Weights of a small GPT-style language model, trained from scratch on English Wikipedia.
Architecture: untied embeddings, gated attention.
Each number is 50 + 10 x the weight over the matrix's rms, rounded and kept within 0 to 99. Layers, rows and columns count from 0.

# up: layer 2 MLP up, 832x320, rms 0.0453, rows 445-450, columns 0-79
# down: layer 2 MLP down (transposed), 832x320, rms 0.0426, rows 445-450, columns 0-79
# gate: layer 2 MLP gate, 832x320, rms 0.0461, rows 446-450, columns 0-79
up445:57 53 52 41 46 79 57 45 40 53 49 42 62 49 58 58 42 46 35 59 53 66 26 42 61 35 55 46 48 51 57 48 60 34 53 41 51 58 67 26 63 48 42 47 55 50 56 54 62 35 33 61 60 26 34 47 43 59 37 55 54 49 46 41 54 34 51 45 48 43 57 45 52 51 43 59 59 36 43 66
down445:33 56 47 56 43 41 71 56 47 52 32 59 42 57 50 50 33 58 42 37 62 50 65 41 52 45 42 44 57 47 58 43 59 60 41 59 41 60 69 61 42 48 62 52 44 39 41 60 55 43 63 57 71 54 60 51 66 60 63 40 73 62 43 39 33 46 53 40 52 47 40 47 39 39 31 43 55 63 49 57
gate446:60 41 58 54 62 46 33 59 51 46 62 47 60 56 50 44 59 44 32 53 46 20 38 59 51 53 50 51 35 36 47 51 35 36 52 44 59 66 46 54 44 50 60 64 51 46 52 55 63 34 42 48 51 28 42 43 55 47 53 58 43 56 45 71 55 59 40 39 53 66 64 53 41 39 63 48 60 49 43 61
up446:46 37 54 48 49 59 44 53 55 45 41 42 33 40 38 83 58 45 48 62 50 57 43 38 44 56 64 50 63 56 52 44 58 50 62 50 71 50 50 58 49 45 52 54 64 59 42 47 49 46 45 49 47 52 43 55 32 68 44 58 64 50 63 53 41 49 39 59 23 27 68 48 54 31 31 51 53 43 53 47
down446:50 70 42 47 32 46 48 57 31 53 54 46 47 43 50 32 56 54 49 61 30 65 50 52 63 48 55 48 45 63 56 52 65 45 53 41 58 42 38 51 67 53 59 66 40 45 39 42 65 45 71 49 65 56 47 42 29 67 46 67 35 48 47 51 59 36 58 44 36 37 39 45 37 62 66 46 46 45 58 51
gate447:50 50 58 50 42 38 65 34 55 54 61 52 27 48 43 48 51 54 53 59 29 59 51 57 39 48 55 59 48 37 51 33 49 55 55 52 54 53 33 48 72 45 58 60 40 47 66 41 73 27 59 45 46 54 49 49 42 64 44 29 45 55 32 53 29 34 51 43 62 49 44 33 52 53 60 60 50 44 65 57
up447:50 58 47 42 46 37 44 54 58 52 62 43 58 65 59 55 51 37 51 41 56 50 35 39 60 49 47 48 59 60 35 48 48 33 64 40 23 47 56 40 41 48 44 43 37 51 51 50 35 49 44 49 65 57 57 40 67 69 48 41 51 63 51 38 69 52 50 58 44 60 57 48 76 55 59 60 56 53 53 37
down447:46 64 60 36 46 41 51 55 49 57 53 49 49 37 69 51 62 43 47 35 70 52 39 59 49 53 40 45 60 55 53 45 53 43 59 42 41 64 62 47 69 55 50 51 61 52 35 41 63 41 71 48 43 51 52 73 48 57 42 54 58 47 59 64 60 51 55 59 55 40 37 42 75 55 42 56 39 66 29 60
gate448:48 45 53 30 56 70 47 53 44 61 38 53 44 32 37 72 50 56 49 47 51 36 54 58 43 36 48 39 43 56 42 50 50 44 55 56 57 38 50 66 52 61 41 52 44 54 47 48 33 53 51 58 41 49 40 51 51 52 54 71 37 45 67 62 41 43 48 44 67 48 59 66 63 42 52 73 58 44 48 55
up448:50 57 60 46 49 53 46 39 49 35 59 39 51 55 53 56 43 44 48 62 62 54 57 55 42 55 55 31 50 44 49 25 55 42 68 49 51 17 48 47 55 52 53 48 43 28 31 37 39 53 53 64 51 52 51 46 32 62 56 55 56 47 37 53 60 50 59 74 63 48 43 51 71 68 47 62 46 44 39 41
down448:52 62 69 60 61 56 73 69 59 37 65 44 33 62 59 50 39 35 51 44 37 53 67 53 47 49 45 39 39 47 48 36 59 42 55 71 41 32 59 45 46 43 52 42 43 42 45 54 34 61 46 56 31 50 43 63 61 40 53 61 50 41 35 54 50 54 42 64 63 55 51 46 34 51 71 50 54 52 48 56
gate449:55 45 50 41 47 42 49 62 47 64 68 57 47 41 61 38 51 46 51 38 40 42 41 50 57 58 58 66 46 54 48 55 50 41 44 56 50 51 41 54 41 62 51 55 36 53 65 49 30 41 49 57 48 45 58 60 60 34 49 39 50 57 53 55 49 36 40 44 61 44 44 54 63 51 45 62 64 56 47 42
up449:34 52 73 54 50 53 57 37 49 55 55 61 56 56 40 80 52 51 40 18 53 48 44 44 51 57 61 43 60 39 54 40 52 67 58 37 33 42 51 52 69 53 46 56 24 42 44 60 55 54 54 50 51 58 48 50 35 56 41 36 53 49 45 73 57 42 42 42 56 56 57 47 44 50 77 49 59 47 46 50
down449:45 29 39 49 60 56 47 48 74 52 35 64 57 60 48 49 50 54 54 52 28 52 51 62 52 65 45 45 53 34 24 46 68 47 49 35 51 32 53 47 49 61 55 60 57 46 52 52 47 24 65 37 57 62 41 55 49 59 36 30 52 46 46 28 53 36 59 42 55 59 26 50 57 47 63 41 24 53 55 42
gate450:47 52 42 38 48 38 64 64 62 50 44 45 63 52 39 52 50 66 54 57 57 46 50 43 61 46 51 69 54 54 35 53 55 36 61 67 53 39 34 39 49 57 70 37 73 50 50 49 45 43 51 43 49 74 50 42 44 57 30 57 45 61 51 55 43 43 44 65 42 52 53 53 33 52 62 37 43 55 49 68
up450:37 43 40 49 56 41 54 47 51 45 31 67 62 50 41 44 53 50 42 36 62 56 56 55 43 36 49 47 43 35 38 50 50 77 34 46 60 48 53 56 42 55 43 50 68 50 50 39 47 44 53 52 40 60 40 51 60 33 61 43 48 68 37 28 43 54 39 54 53 64 45 49 44 28 30 44 52 37 62 53
down450:48 54 54 54 51 31 42 65 64 58 67 39 57 50 49 63 57 35 68 54 45 70 69 49 47 38 58 45 82 46 46 63 68 42 52 39 45 47 39 42 41 48 57 51 27 72 50 34 54 52 31 58 79 55 49 66 47 42 42 31 45 46 41 43 41 51 35 50 36 59 47 55 47 45 57 58 55 42 51 57